Weights of a small GPT-style language model, trained from scratch on English Wikipedia.
Training: a variant of Adam for these matrices, 270M tokens.
Each number is 128 + 32 x the weight over its row's rms, rounded and kept within 0 to 255. Layers, rows and columns count from 0. The size above them is the row's rms in percent of the matrix's.

# layer 8 MLP gate, 512x256, rms 0.0892, rows 186-252, columns 224-255
size [ 95 100  99  99 104  95 110 103  95 111  94  98  96 100 103  95 100 101 100 107  96 103  98  99 101  95 107 101  94 101 101  96  95 106  99 101  96  99 105 101 100  94  97 104 103 100  99 110  96 104  95 111  96 102 108 100 106 100 105  98  99  95  97  99  95 108  92]
[[122 160 101  68 148 145 117 148 117  93 120 109 149 158 131 192  44 152 149 160 127  87 162  90 148 139 127 168  89 107 127  74]
 [110 127  71 175  76  91 105 132 166 108  99 126 165 175 131 156 146  73  76 137 125  85 145  90 137 139 125 183 114 163 189 145]
 [136 132  64 162 155  99 219  96 184 102 137 192 117 133 104 143 154 122 145 130 138  84 161 115 113 167 116 104 125 159 100  94]
 [120 162 112 147 113  82  71 154 119 119  94 135 133 132 140 120  94 109 147 125 133 133 172 160 157 147 146 132 113 123 134 111]
 [ 55 116 170 120 163 135 186  62 119 171 111 115 134 152 106 106 159 138 135 137 125 162 153 137 110 121 161 112 151 130 123 124]
 [ 91 119 133 112  79 165 164 164 126 225 123 157 149  98 107 121 181 109 139 150  63 119 193 115 159 113 144 168 107 139 189  83]
 [133 166  85 138 161 115 127  64 178 141 147 124 106 126  53 181 139 128 144 130 106 117 161 102  74 119 154 126  56 138  91 129]
 [ 92 135 175 147  94  77 200 113 204 136  97 166 154 118  17 174 126 103 101 130 141  69 112 154 104  85 153  82 122 118 137  90]
 [145 225 165 119 107 136 145 132 154 137 129 158 170 140 117 117 107 146 117 168 142  86 179 112 126 138 143  90  88 183 104 104]
 [129  63 149 127 114 103 149 158  95 169 131 168 134 167 104 134  89 111 135 123 114 158 156  89  96 132 127 110 168  52 117  69]
 [ 93 136 126  92 154  99 101 127 134 167 148  86  94 119 144 110  79 140  80 137 104 163 182 142  81 148  98 189 131  78 101 131]
 [103 142 156 101 111 139 163 150 109 119 121 132 142 154 119 156 128 133  99  86 198  98 129 116 134 118 153 172 105 193  48  91]
 [138 110 101  87  81  92 151 144  84  90 154 168 134 143 133 166 191 140 215 122 177 151 114 120 129 124 208 159 119  77 143 124]
 [ 62 156 112  84 102 158 200  59 172  85 153 176 123 133 115 209 154  88 113 120 183 197 122 167  88 127 112 146  97 140 101 106]
 [118 151 156  50 128 183 197  89 104 171 131 116 121 128 104 121 110 126 160  95  88 161  80 121 108  93 123 137  95 147  57 123]
 [ 93 176 116 118 106 109 151 136 142  78 181 129 181 147  96  54  86 145 166  93 148 135 128 157 116  73 115 116 123 132 173 152]
 [170 140 132 131  91 118 172 154 120 108 112 138 140  93  89 158 113 137 177 172 119  94 108 141 122 102  96  91  94 171 151 103]
 [158  97 178 148 149 105 172 162 137 145 103  93 158  84 128 127 125 123  74 180 174 110 131 119 148  75 167 147 110 171 155 100]
 [132 131 128 119 124 127 147  90 130 174 128 173  92  71 153  75 125 111 165 119 175 165 166 100 115 153 100  70  73 146 128 153]
 [160 144 148 193 103 130 118  94 127 105  73 163 148 182 117 138  71  95 149 175 130 156 104  94  82 182 103 133 182 154 128 111]
 [118 225  86 163  89 158 147 160 138 145 147 143 134 145 119 137 141 133 120 169 104 166 145  74 102 119 144 142  90 129 153 124]
 [110 133 122 159 158 100 131 156 109 157  94  92 178 196  84 122 129 138 158 177 152 142 123 135 110 154 134 124 106 146 124 178]
 [138  84 104 148 191 146  99 143  97  93 101  93  99 140 140 144  98 131 101 102 115  84  85  83 106 116 114 122 141  74 152  49]
 [156 154  99  98 108 116 185  82 102 157 137 140 125 148 142 187 115 109 155 117  72 131 158  67 138 104 172 132 163 141 130 168]
 [135 187 111 103 107 100 144  80 107  97 201 162 135 169 125 110 116  99  89 111 154 119 154 138  59 107 109 165 162  78 125 122]
 [112 201 151 137 111  96 156 177 213 126 174 148  98 108 143 158  43 177 160  64 165 165 176 129 131 163 154 124 140 140 122 110]
 [ 58 152 151 153  99 178 121  94 133 129 110 137  96 138 138 155 105  89 150 123 175 139 102 134 135 110 112 136 147 130  78 146]
 [124 100 114  94 142  85 161  99 177 161 138 131 122 127  89 117 140 100 160 130 151 188 171 116  87 112 101 130 140 155 101 107]
 [ 95  74 138 110 110 111 133 138  97 127  96 178 144 177 114 186  93 133 118 104 142 178 129  85 100 131 128 136 169 102 110 103]
 [100  84  89 153 120 161 108 109 101  95  85 158 191 156 150 130  91 103 144  98 194 134 114 155  96 147 119 113 138 108 158 100]
 [ 98 209 117 142  66 132 140 156 106 169 154 110 157 115 164 125  60 110 155 148 170 172 120 138 132  30 144 181 125  76 125 153]
 [133 169 113 124 108 105 134 150 136 110 159 159 192 109 169  74 112 128 219 160 148  92 146 115  97 154 128 151  87 173 151 161]
 [ 86 135 134 147 114 110 190 153 154 162 116 130 178 118 142 107 114 117 103 172  49 209 184 145  90 103 143 124 108 113 140  95]
 [154 130  95 168  87  56 174 159 150 152 146 129 160 201 106 147  93  66 115 168 168 167 135 155  89 114  90 146 152 121 146 124]
 [148 158 167  89 129 121 144 119  81 149 142 132 183  78 146  86 131 110 112 172 163 111 116 140 122 145 198 147 161 150 138 155]
 [119 192 120 108 103  92 167 131 104 192  94 119 169 130 102 138 140 100 162  94 182 106  74 145 109 106  95 166 110 125 136  93]
 [166 154 149 151  74 113 103 121 129 120 109 158  96 102 124 165 125 106 179 112 123 169 109 129 132 178 123 155 122 104 150  79]
 [121 166 152 138  68 110 164 168 191  89 179 122 105 169  98 161 151 115  83 124 136 139 146 153 181 102 136 157  80 126 124 127]
 [136 147 141  84  97 113 173  95 127 163 124 176 150 156 149 167 101 113  99 171 164 145 102 165  26  93 150 156 139 153  86 163]
 [ 79 197 145 175 150 156 114  57 113  91 168 131 118 133 105 154 179 108 117 146 113 177 164  86 123 161  95 175  73 136 106 118]
 [115 158 152 112  96 124 213 125 153 113 140 162  82 130  71 123  67 122 130 127 154 126 103  87 168 110 112  63 141 179 132  97]
 [124 162  45 143  89 150 133 139 105 141 191 142 134 129 133 114 139 103 155  59 108 103 117 114 128  69 108 136 111 161 128 163]
 [134 115 137  94 160 154 169 172 186  99 148 172 116 122 142 143 174 113 113 122 103 137 129 125 109  48 155 137 131 141 128 171]
 [158 122 100  97 137 124 179 104 157 158 111 194 113  87 114 128 122  88 107 149 149 133 137 105 142 170 183 174  89 102 107 125]
 [184 149 106  75  70  91 138 138 116 130 127 121 155 126 107 147 127 153 115 156 191 108 175 139 123 114 195 179 108 187 176 140]
 [145 114 157 178 174  78 129 119 100 165 124 132 159 148 122  69 112 116 119 123 116 121 208 134  92 119 118  87 154 125 126 155]
 [131  96 109 132  79 143 126  72 168 151 150 169 188 117 128 133 101 161 142 180 127 116 122 136  97 110 192 131 158 154 158 168]
 [115 162 144 138 121 109 150 124 115 120 124 188 124  96 122 117  96 120 154 137 128 147 104 133 118  82 126 157 128 147 172 108]
 [169 114 112  90 157 140 244  98 148 119 128 118 137 146 126  95 174 108 165 190 108  97 158  85 100 115 102  93 128 151  93 159]
 [129 135  94 130 162 135 197 122 101  84 137 167 120 130  97 120 143 145 149 114 180 134  42 179 108 138 156 119  45 110  84 113]
 [115 152 156  99  47 102 170 128  92 185 155 125 101 163 102  78 173 136 150 131 123  92 109 124 127 144  81 121 173 162  98 112]
 [121 103 202 150 103 209  96 105 109  99 122  93 148 182 105 126 142 112  84  98 141 142  97  79 100 124 191 135 127 119  94 165]
 [109 199 117  84 106 102 160 125  83 134 134 134 146 113 128 149 119 169 169 141 130 110 109 141 130  92 159 147 113 174  96 186]
 [118  88 152 215 104 104 118 195 153 113 119  83 110 184  22 138 123 158 109 123 122 110 120  97  90 104 194 191 161 143 104 116]
 [141 168  81 182 134  64 121 167 130 123 142  86 147 129 143  92 138 123 124 114 108 189 149 163 108 107 141 159 159 164  99 131]
 [195 132 126 150 130 154 179 126 119 132  74 145 128 129  95 143 120 160  83 162 188 193 187  60  90 123 123 190 137  94 128  75]
 [157 182  91 129 116  78 157 104 156  93 115 154 109 176 126 176 133 100 171 160 136 104 113 169  57  63 141 152  94 152 108 114]
 [ 55 127 102  88  90 110 156  88  89 102 142 133 154 121 123 149 139 124  64 149 112 149 166 131 136 125 120 104 106 182 150 126]
 [182 160 118 103 119 139 162 101 103 136 110 151 174 157 116 104 135 159 142 128 165 188 170 123 140 114 153 159  86  84 169 115]
 [ 74 110 162 121 141 107 139 161 160 120 136 125 168 139 114 156  75 146 103 152 198  98 101 171 101 169 139 155 136 119 144 160]
 [138 125 103 185 127 185 166 109 137  92 140 110 117 110 162 154 112 117 193  77 104  76  78 159 104 119  87 108 115 161 135 122]
 [133 132 113 115  38 148 132 113  55 151 128 156 161 118 151 131 117  94 133 142 111 188 125  96  86 107 129 101 173 176  86 160]
 [144 149 116 161 172 166 134 138  74 126 138 123 172 113 122 117 114 121 104 140 151 152 128 129  88 117 139 138 188 154 146 125]
 [156 211  68 132 125 126 162 109 157 132  96 142 182 124 122 148 110 118 121 166 119 132 154 146 114 100 108  94 163 140 179 109]
 [108 180 126 113  96 100 148 118 121 142 180 162 150 143 130  67  91 120 135  78 144 146  96 145 129 169 107 110 154  60  58 124]
 [106 187 114  94  95  98 148 118 153 148 172 133 108 144 107 119 124  96 188 127 171  98 178 103  90 107 162 176 109 120 110 127]
 [213 153  75 136 141  82 138 128  92 102 155 154 160 159 112  97 164 183 126 110 128 196 155 142  81 126 131 138 161 141 148 171]]
# layer 8 MLP up, 512x256, rms 0.0845, rows 186-252, columns 224-255
size [ 98 100 103  97 107 100 105  96  95 105  97  95  99 107 106  97 101 103  95 105 100 101  99  97 100 100 102 106 109  98 101 101  95 105  99  99  96 101 104  95  98 101  98 103  98  96  96 109  98  96  92 106 101  98 102  97 107  93 104  99  96  89  97 102  97 104 100]
[[149  88 145  74 128 168 107 105 147 139 163 129 164 149 105  61 107  86  84 122 132  81 136 142 127 103  20  84 154 182 126 158]
 [191 120 238  89  77 133 104 101 155 160 184 156 127 120 144 127  94 145 146 166 156 127 129 157 116  82 184 149  94 148 124 141]
 [214 141 104  46 104 149 171 110 141 126 149 107 111 115 129 166 131 113  89 156 141 177 155 140 100 172  89 152 174 113 110 118]
 [165 110 127 115 121  76  83 167 106 180 117 155 143 194 127 106 165 136 103 255 115 144 138 174 110  84 131 168 106 169 142  89]
 [108 135 133  83  88  88  92 154  57 119  92 147 181  86 142 136  60 133 102  76 183 134  99 117 143  86 178 138 148 104 153 131]
 [200 137 195 127 111 115  92 161 104 148 113 103  73 151 125 209 137 162 162 137 161 149 124 116  80 138 132 127 106 130  97  78]
 [ 90 166 159  75 164 138  95 159 139 132  99  91 100 137 129  92 157 175 131 184 131 133  79 166 136 151 150 157 108 120 133 112]
 [183  89 174 138 144 166 124 120  45  95 107 133 162 105  83 165 166 122 151 130 126  70 106 142 143 154 172  79 172 155 136 133]
 [128 144 146 199 130 148 167 146 172 127 142 105 129  90 134 181 121 123 164  91 200 168 209 128 147 128 114 117  52 154 187 159]
 [153 194 131 144 110 133  95 119 127 129 113  94 102  44 197  71 131 156 141 165 122  97  98 174 168  92 135 178 133 173 152 182]
 [ 41 148 118 161 132  96 141 120 130  92  90 165 122  84 120 149 157 175 165 110 130 125 137 174  91 114 135 155 127 171 136 103]
 [201 135 165  92 104 138 172 122 119 102 124 125 116 119  95 140 135  80  86 194 168  69  65  41 139 111 171 143 105 194 122 134]
 [199 125 105 147  67 111 163 132 154 100 116 126 189 146 153 110 145 119 143 136 125 144 163 133 157  95 157 114 120  69 130 157]
 [ 70 127  77  89 119  94 163  67  86 142 198 133 149 132 133 144 118 138 126 121 208 144 111 166 125 165  85 127 138 171  69 150]
 [167 138 134  92 132 134 144 159 108 141 172 114 113 117 171 106 166 103 119 174 105 222 165  70 158 126 154 165  69 137 149 124]
 [110 167 104 143  91  79 181 177  97 126 129 121 161 129 124  88 158  98 104 140  95 137 169 105 117  77 165 157 146 197 158 185]
 [190 140 129 156  43 123 126 107 136 154  86 141 167  72 147 122 116 107 173 190 159  91 134 149 102 135 193  86  96 124 173 108]
 [169  96 145 124 180 136 106 128 156 115 169  85 125 131 112 120 152 134 100  91 117 113 120 165  84 136 176  28 154 138  74 213]
 [126  85 140 118  97 121  99 116  47 139 115 124 138 128 126  84 105  72 185 124 164  70 154 185 133 145  87 146 122 158 118 154]
 [126 141 103 106  97  93 157 149 100  66  74 151 145 151 114 109 130 101 171 100 206 165  99 144 147 151  76 102 137 120 138 133]
 [116 132 163 135  99 116 149  53 165  52 159 110 124 133 167  98 157 117 113  85 108  71 156  85 119 160 140  90 133 163 140 121]
 [164 106 159 119 144 122 111 132 172  74 128 181 117 142 162 129  96 132  93 133 147 114  89 118 136  99 117  94  96  99 135 168]
 [ 81  63 134 149  98 160  70 156 166 127 118 149 129 154 125 130 114 106 106 132 113 129 127 157 145 125  90 143  75 132 111 121]
 [163  89 166 119 154 115  95 160 150  94  70 166 126 150 126  88 137 120  96  93 106 137  87 126 151  96  50  97 159  60 146 120]
 [127 136 118 149 117 118 111 118 120 109  76  52 168 126  83 133 109 162 141 146 161 141  91 160 142  89 165  87 118 146 123  94]
 [157 103 161 110 166  83  93 149 163 137 150 167 127 140  85  99 139 144  78  73 124 133  54 135  92 158 182 124 155 117 163 139]
 [159 114  92  71 104  69  89 174  59  95 134  78 162  81 139 151 104 138 100 164 135 154 127 112 102 146 101 147 159  83 109 140]
 [109  84 164 101 155  95 125 107  73 146 113 130  98  93 151 151 185 168 126 139 109 109  65 128 146 132 174 118 132 190 140 166]
 [164 179 129 117 123 120 109 114 118 146 150  54 106  76 159  77 109 148 120 133 155 110  82 157 179 112 152 191 121 185 178 134]
 [111 167 122 154 124  86 119 181  82 125  91 130 161  97 137 103 114 184 109 133 179 174 105 168 150 124 156 169 201 107 130  84]
 [172 146 111 130 169 177 103  91 109 148 104 152 146 136 142  72 139 140 184 117 119  89 183  84 117 107 191  99 120 108 152  79]
 [113 156 123 160 145 171 113 144 105 140 119 127  97 128 115  61 158 122  87 117 112 154 125 144  92 123 116  93 101 148 132 152]
 [ 99 149  97 102  89 159 138 151 106 163  93 210 163 117 124 170 139 163  65 132 112 155 185 167 136 142 132  49  94 144  49 126]
 [151 146 149 105 144 139  55 118 125  79  72 139 124  91 108 145 128 173  63 143  64 124 203  94 101 119 129 161 145 151 139 122]
 [124 176 172 107  88 114 139 141  31  88 162 133  79  73 146 117 101 104 143 128 152 106 108 139 128 145  77 104 145  72  88 128]
 [133 151  72  95 119  97 132  97 102 167  93 138 161 135 162 106 145 118 177 128 102 150 146 201 140 149  82 109  92  64 104 136]
 [ 96 172 198 161 181 101 133  94 177 117 209 123 152 124 124 109 139 105 199 124 104  84 142  68 171 134 120  86 165 132 125  86]
 [ 33 143 125 118 127 154 172 142 151 179 203 148 169 132 112 106  80 101 155 122  94 151  87 126 130 134 101 157 181 122 148 176]
 [162 126 115 108 163 146 160 106 125 198  75 127  95 152 175 155 123 107 135 156 122 141 144 163  94 143 187 142 124 126  76 115]
 [157 132 150 124  69 122 171 102  58 123 158 135 133 144  89 103 144 116  69 129 102 138 111  53 158 152 108 116 135 186 162 105]
 [ 67  91 103 166  90 140 109 150  95 132 165  97 133 130 108 182 104 130  98 142 151 158 171  67 137 167  76 131 136 148 105  99]
 [100  98 154 232 162  42 113  93 149 167  83 121 134 163 137 133  98  96  70 117 135  80 154 101 163 128 160  70 126 189 127 143]
 [ 92 111 135 172 128 113 153 109 139 136 130 111 152 191 124  90 113 113  85 106 117  97  31 113 163 134  85 114 159 158 159 123]
 [ 79 169 170 111 162 102 121 146 134 142 133 103  90 112 123  47  80 120 117 168 143 133 106 141 150  82  98 115 104 165 159 160]
 [142 128 154 111  54 126 127 135 194 188 168 106 110 125 148 127 118 104  94 135 141  80  76 113 136 167 101 109 158 181 149  94]
 [140 146 154  95  76 123 114 151  72 118 109 118  91 137 149 190 135 136 116 110 128 126 142  96 142 134 111 130 118 111 121 110]
 [ 83 148 116 108 158 106 148 151 131 128 112 183 101  85 141 162 157 117 161 109 145 102 152  92 119  57 125  70  96  80 131 183]
 [164 126  98  90 118  73 108 132 108 181 100 119 114 101 121 118 186  85 128 191 155  76  73 109 108 172 179 101 139 151 146 140]
 [154 143 125 120  36 114  51 119 119 122 105 108 118 107  82 160  84 162 129 151 157 135 124 138 129 116 105 184 149  90 182  58]
 [150 106 106 108 137 136 110 191  96 143 117 104  79 160 134 111 187  60 158 181 112 123 171  66  80 169 146 131 167 115 165 122]
 [135 123 170 132 121 155  94 146  70 166 127 108  83  96 126  79 165 153  90 133 100 126  87  87 117 113  89 119 135 152 135 115]
 [161 169  97 146 141 113 141 129 151 103 152 189 172 100 111  70 164  48 119 108 127 104 211 130 109 149 141 141 119 153 122 191]
 [143 104 149 121 140 143 132 127 122 162 172 145 148  53 130 124 153 176  96 110 113 145  95 125 110  56 153 131 148 129 140 113]
 [156 116 106  94 153 130 153 124 127 120 113 153 173 131 173 111 125 106 155 155 160 151 148 133 115 191  79 145 111  79 169 113]
 [210 122 172 156 124  51  80 132 132 103  99 146 126 163 147 117 127 135 118 120 111 123 152 174 148  83 154 133 154 161  93 183]
 [150 114 179 210 134 118  87 114 146 151  88 127 147 135 118 112 142  91 112 135 156 125 120 107 128 138 151 132 126 119 140 154]
 [130 149 106  43  74 151 102  65 122 119 142  88 102  85 128 131 129  73 136 142  61 152 142 160 165 127 155 101 140 131 133 136]
 [146 149 155 145 134 117 154 105 202 104 141 120  77 151 144 182 109 138 174 109 159 142  97 148 137  81 118 141 199  76 158 107]
 [ 85 111 139  88 139  84 133 149 117 167 187  91  81 131 141  78  95 211 114 165 160 128 215 119 128 109 100 156 156  90 101 149]
 [157 102 147 111 134 113 155 120 115  93 215 162 123 119 112 118 131  50 126 125  99 132 102 152 125 115 132 159 151 147 144 134]
 [122  97 139 116  95 136 113 147 172  95 143 122 140 127 118 188  51 112 117 127  78  67 132 122 107  47  93 117 156 108 154  79]
 [150 138 131  94  43 134 128 201 116 158 111 173  94 157 114  50 129 125 122  69  79 130 115 103 110 118 170 147  96 178 100 102]
 [106 143 154 113 120 124 134 123 145 135 113 145 117 165 152 152 117 176  73 136 120 125 120 128 116 116  98 123 121  67 124 212]
 [180 165 104 110 106 152  91 135  92 153 116 121 144 124 129 172 155 134  83 129 117 123 150 144 143  81  68 155 148 143  74 102]
 [143 132 125 140 157  89 131 126 117 136 157 150 103 179 147 172 162 193  65 143 124 157 101 211  95 113 148 132 117 147 134 129]
 [148  56  98  95 156 132  59 148 136 129 162 134 117 164 156 153 161 121 132 196 127 176 146 113 126 162 120 193 109 141 118 109]
 [161 154 118 133 191 120 167 139 100 132 111 140 140  97 119 131 162 184  97 148 137 136 119 175 138 132 182 147 159 121 111 175]]
# layer 8 MLP down (transposed), 512x256, rms 0.0545, rows 186-251, columns 224-255
size [100  98 101 102 107 101 104  98  97  90  99  99  93 104 108  99 104  99  97 102 101 105 104  99 102 102 106 108  91  99 100 100  96 100  96 105  98 101  95  99  99 102  98 101 101 100 103 109  96  96  97 108 101  97 104  99 105  91 102  99  95  96  99 105  95 105]
[[158 158 144 151 166 124 137 121 128 153 139 150 114 100 113  98 173  91 121  85 154  88  81 143 133 114  55 104 142 188 155 221]
 [126 150 144 150  58  96  77 196 135  88 130 145 163  97  98 169 188 119  96 111 123 105 112 143 138  62 175 155  98  85 108 115]
 [115 131 100 146 182 147 145 121 128 141 172 121 147 152  99 150 164  69 174 104 125 151 177 135 194 166 177 142 154 131 130 153]
 [168 144 175 166 115 126 120 150 141 147 110 101 164 133 119 151 157 130 127 153 148 190  76 181  96 169 134 122  96 142 123  50]
 [102  99 124 116 124 125 136 178 171 106 187 179 107 182  62 131 104 143 196 159 108 112 189 189 118 113  97 128 170 107  66  89]
 [134 123 109 138  73 128 173  98 127 183 131 147  93 115 123 111 163 126 150 138 101 141 171 136  54 107 149 122 129 116 149  74]
 [164  98 119 127 132  89  54 128 164 147 108 113 136 107  41  75 106 135 117 210 126 107  89 114 157 122  91 162 119 152 145 145]
 [166 119 174 123 175 166 123 120 162 154 131  68 143 152 116 202 140 118 154 104 128 149  91 106 142 102 164  88 109 201 122 157]
 [ 89 139 151 132 128 102 157 113  93 141 101 152 105  85 122  15 149 135 116  48 145 158 126 129 122 122 102 165 151 107 132 187]
 [128  20 137 119 182 155 169 153 172 106 127 194 121 187  72 153 126  84 131  90 100 120 170  79 107 146  98 104 128  82 135 106]
 [ 54 164 124 199  93 133 102 175 127 137 106 106  88  87 105 145 159 129 142 124  92 129 108  95 141 167 183 110 168 162  84 120]
 [141 113 122 136 140 163 120 156 153 108  97 154 159 150  76 148 122 129  63 105  85 154 129 155  92  96 117 110 131 110 130 147]
 [152  94  67 135 122 164 132 136  85 136 181 120 134 119 171 101 136 146  90 113 150 153  67 130 169 130  81 120 136 120 133 107]
 [123 134 167  94 173 147  83 130  87 112  63 159 176 120  96 133  86 130 215  78  82 163 116  91 137 138 171 104 165 113 121 184]
 [153 192  95 103 132 155 159 109  54 191 139  96 125 164 128 163 130  96 149 139  81 164 127 113 133 102 172 175 150 154 168 132]
 [126 125  78 105  81 115 192 116 130 139 169 167 110 159 129 140 159 147 141 110 131 185 120 152  85 172 115 151 127 179 158  90]
 [172 110 122  77 127 128 142 133 147  77  78 137 144  88 163 116 118  85 108 126 141  74 131 102 100 103 142 135 122 115 146 131]
 [173 133  84  96 164 134 125 154 199 135 151 107 125 141 134 173 152 104  75  83 137 154  78 168 118 161 124 137 136 166  66 121]
 [134 100 161 176 101 107 137  93 158  96  79 110 100 113 151 175 162 143 115 121  70 136  91 125 162 111 111  67 122 135  99 117]
 [131 151 105 123 110  91 108 153  81 140 118 161 168  65 105 136 119 145 105  67 173 108 100 165 147 123 114 107 157 159  96 134]
 [129 130 127 111 119  94 117 116 155  63  86 134 123 103  99 129 145  94 110 109 150 111 139 141 175 116 161 157 155 107 122 115]
 [157 130 121 129 154 152 165 109 100  93 105 124 139 150 135  72 223  91 149 130 146 109  80 141 122  88 108 102 148 166  97 132]
 [146 149 183 117  58 120 126 106 154 141 129 118 102  94  61 127 113 152 169 152 132 141 145 154 122 164 110 141 148 148 113 109]
 [158  49  91 154 139  72 135  88  89 116 115 126  99 158 156  49 142 102 127 107  79 132 181 194 145  99 110 141 161 153  99 105]
 [108 175 176  76  94 115 148 123 135 160  95  50 121  68 175 125  92 130  85 113  97 117 130 166 130 105 137 134 105  86 136 119]
 [ 97 184 136 209 144 135 115 199 179 138 155 131 188 154 104 163  89  71 136 173 158 123 152  53  97 188 143 161 154 172 105 125]
 [120  61 137 122 179 148 152 174 138  50  59 159 126  88 148 144  81 106 161 166 125 139  78 163 186 127 126 135 153 126  96 117]
 [183 162 151  90 177  72 140  64 160 180 107 125 130 136 150  76 115 130 183 141 178 164 135  90 137 115 100 125 113 126 156 134]
 [115  59 131 146 127 119 137 162 176 129 102 191 130 181 112 209 126 103 140 119 118 148 158  57 116 147 106 143 130  74 119  92]
 [147  94 117 146 108 128 137 142  99 101  93 130 109  85 153 127 206 159 117 118 143 138 112  79 118 112 168 172 153 151 171 108]
 [118 125 126  98 159 133 133 177  90 132 200 116  90 124 111 153 131 125  93 106 120  75 171 103 107 131 166 129  70 131 109 118]
 [145  98  89 166 130 173 164 115 147 158  86 109 146 180 106 171 121 137 104 117 179 160 161 108  93  39 114  75 131 112 110 115]
 [133 142 165 104 163 161  89 117  99 128 150 136 168 120 105 194 146 139 154 134  97 117 129 136 121 202 147  81  93 143 110 147]
 [ 75  75 166 122 113  66 128  58 129 104 111 215 141 145 141 198 131 139 165 139 114 111 141 151 145 131 117 155 149 189 184 180]
 [157  90 134  75 152 137 108 127 138  74  87 187 124 123 129 122 162 118 105 203 112 106 150 122 186 129  92  95 132 105 155 110]
 [119 136  96  92 132 153 135 170  96 104 117  99 121 130 168 136 106 166 122 105  71 142 135 102 155 123 128 101  99 123 181 163]
 [120 172 150 139 139 112 116 114 167 136 130 160 144  60  77 145 105 160  91 129 122 127 151 131 120 145 185 115 119 160 132  64]
 [113  71 155 122 150 136 110 169 175 122 166 126 148 102  91  63 175  55 177 134 124 114 157 120 170 129 164 175 148 148 138 119]
 [156 173 157 108 164 146  81 120 161  96 107 125 134  68 147 153 125 120 153 128  89 164 135  99 117 165 173 174 104 156 142 124]
 [164 114 129 123 167 120 118 212 118 125 138 124 112  75  68  85 144 122 128  92 148 128 118 153 171 100 112 184  99 156 173 132]
 [126 116 130  56 161  97 164 163 100 104 152 109  74  94  91 134  78 137 178  90  87 141 135 105 195 120  89  87 171 102 178 109]
 [ 66 146 131 156  93 136 121  62 150  96 161 151 112 114 127 121 149 130  77 196 132 113 133 113  96  95 123 104 125 143 144 105]
 [125 147  96 155 145 156  83  88 192  84 128  97  75 130  50  53 139 140 154 140 153  69 146 104 143 114 197  80 104  96  92 165]
 [121 132 110  73 144 143 156 136 105 140 184 152 172 126 113 153  99 123  89 167  79 106 144 126 142  86  94 109  97 140 114 119]
 [187 132 176 121 133  75 105 134 160 140 144 125 186 118  56 147  83 161 110 138  98 121 166 186 124 167 156 151  31 139 128 130]
 [158 164 150 110 108 135 159 170 134 133 163 138 159 145 155 104 105 128 111 133  90 115 150 130 150 124 100 139 190  83 168  69]
 [148 148 176 137 110 105  83 157 122 165 137 145 167 143 157 162  86 153 185 171 119 131 152  86 154 106 172  85 146 113  87 125]
 [116  80 117 210 117  57 153 112 145 123 119 198 136 189 120 164 130 167 172  80  97  76 113 143 148 131 152 124 186 122  86 108]
 [124 152 144 108 149 116 127 124 135  64 123  98  83 160 157 171 144 151 155 111  83  71 147 102  73 140 115 131 152 190 137 189]
 [124  64  74 121 131  49 157 205 155 112 136 105 166 146 133 144 165 162 123  98 165 110 127 166 111 140 120  82 149 143  74 113]
 [161 104 122  79 112 117  97 123 132 153 119 112 118 139 120 126 117 119  99  90 106 135 140 130 134 137  82 131 133 148 180 157]
 [119 148 140 121  97 137 127 121 141 111 202 116 168 146  88 110 139 102 130 122  71 112 143 199 119 111 173 181 105 129 103 140]
 [188 100 131 160 152 123  99 132 123  68 145 153 158  69 139  82 104 180 176 133 133 166 145 101 138 146 173 154 131 157  98 154]
 [ 86  99 118 156 130  67  64 120 151 142 132 136 135  92 115 153 133 120 138 184  98 141 116 108 125 117 153 117 112 109 132 125]
 [ 75 175 156 110 120 163 113 139 154 115  80 120 137 172 101  94 109 134 171 129 132 129 183  85 115 129 101  95 147 135 132 162]
 [ 79 147 196 108 143 154 101 123 157 136 149 106 116 119 148  99 122 166 113  88 157 101 168 146  67  74 162 146 176 153 113 100]
 [ 78 118  82  85 142 154 127 115 120  79 127 102 146 113 121 123 157 111 127 134 118 177 140 159 141 124 107  79 111  83 174 121]
 [103 194  84 147 160  80  86 167 101  60 148 151  80 131 133 119 137 176 164  97 188 163  79 161 145 124 130  99 128 132 118  86]
 [156 113 157  85 155 112 106 131 139 108 169 111 124 119 110 128 105 155 122 181 127 126 192 176 172  58 149 126 160  68 153 148]
 [146 122 140 113  83 103 191 132 170  95 164 144 119 158 163 127 111  99 124 139 177 128 138 114 106 158  81 120 188 147 102 109]
 [122 156 143 108 126 168 153  91  94  59 139 106 121 116 183 161 141 176  94 151 138 159 148 142 153 116 144 165  96 136 124  44]
 [117 114 118  76 102 136 117 124 141  70 155 122  95  78 117 149 131 132  97  93  98  99 117 130 196 116 176  91 137 153 161 128]
 [110 124 155 139 113 111  85  90 130 157 108 139 127 175 119 108 114 194 146  88 131 147 162 115  90 120 119 111 149 110 121 136]
 [124 167 144 108 128 190 150 132 130  71 110 106 119 124 159 149 126 198 103 140 170 149 110 118 126 109 112 140  93 177  61 103]
 [ 96 128 114 155 144 102 167 117 161 104 117 158 109 122 163  98 111 175 145 176 147 144  96 136 106  91  95 158 130 111 132 112]
 [111  99 157 137  59 153  99 139 206 195 150 122 114 184 139 127 157 143 110 145 156 124  62  71 140  80  99 170 140 122  68  98]]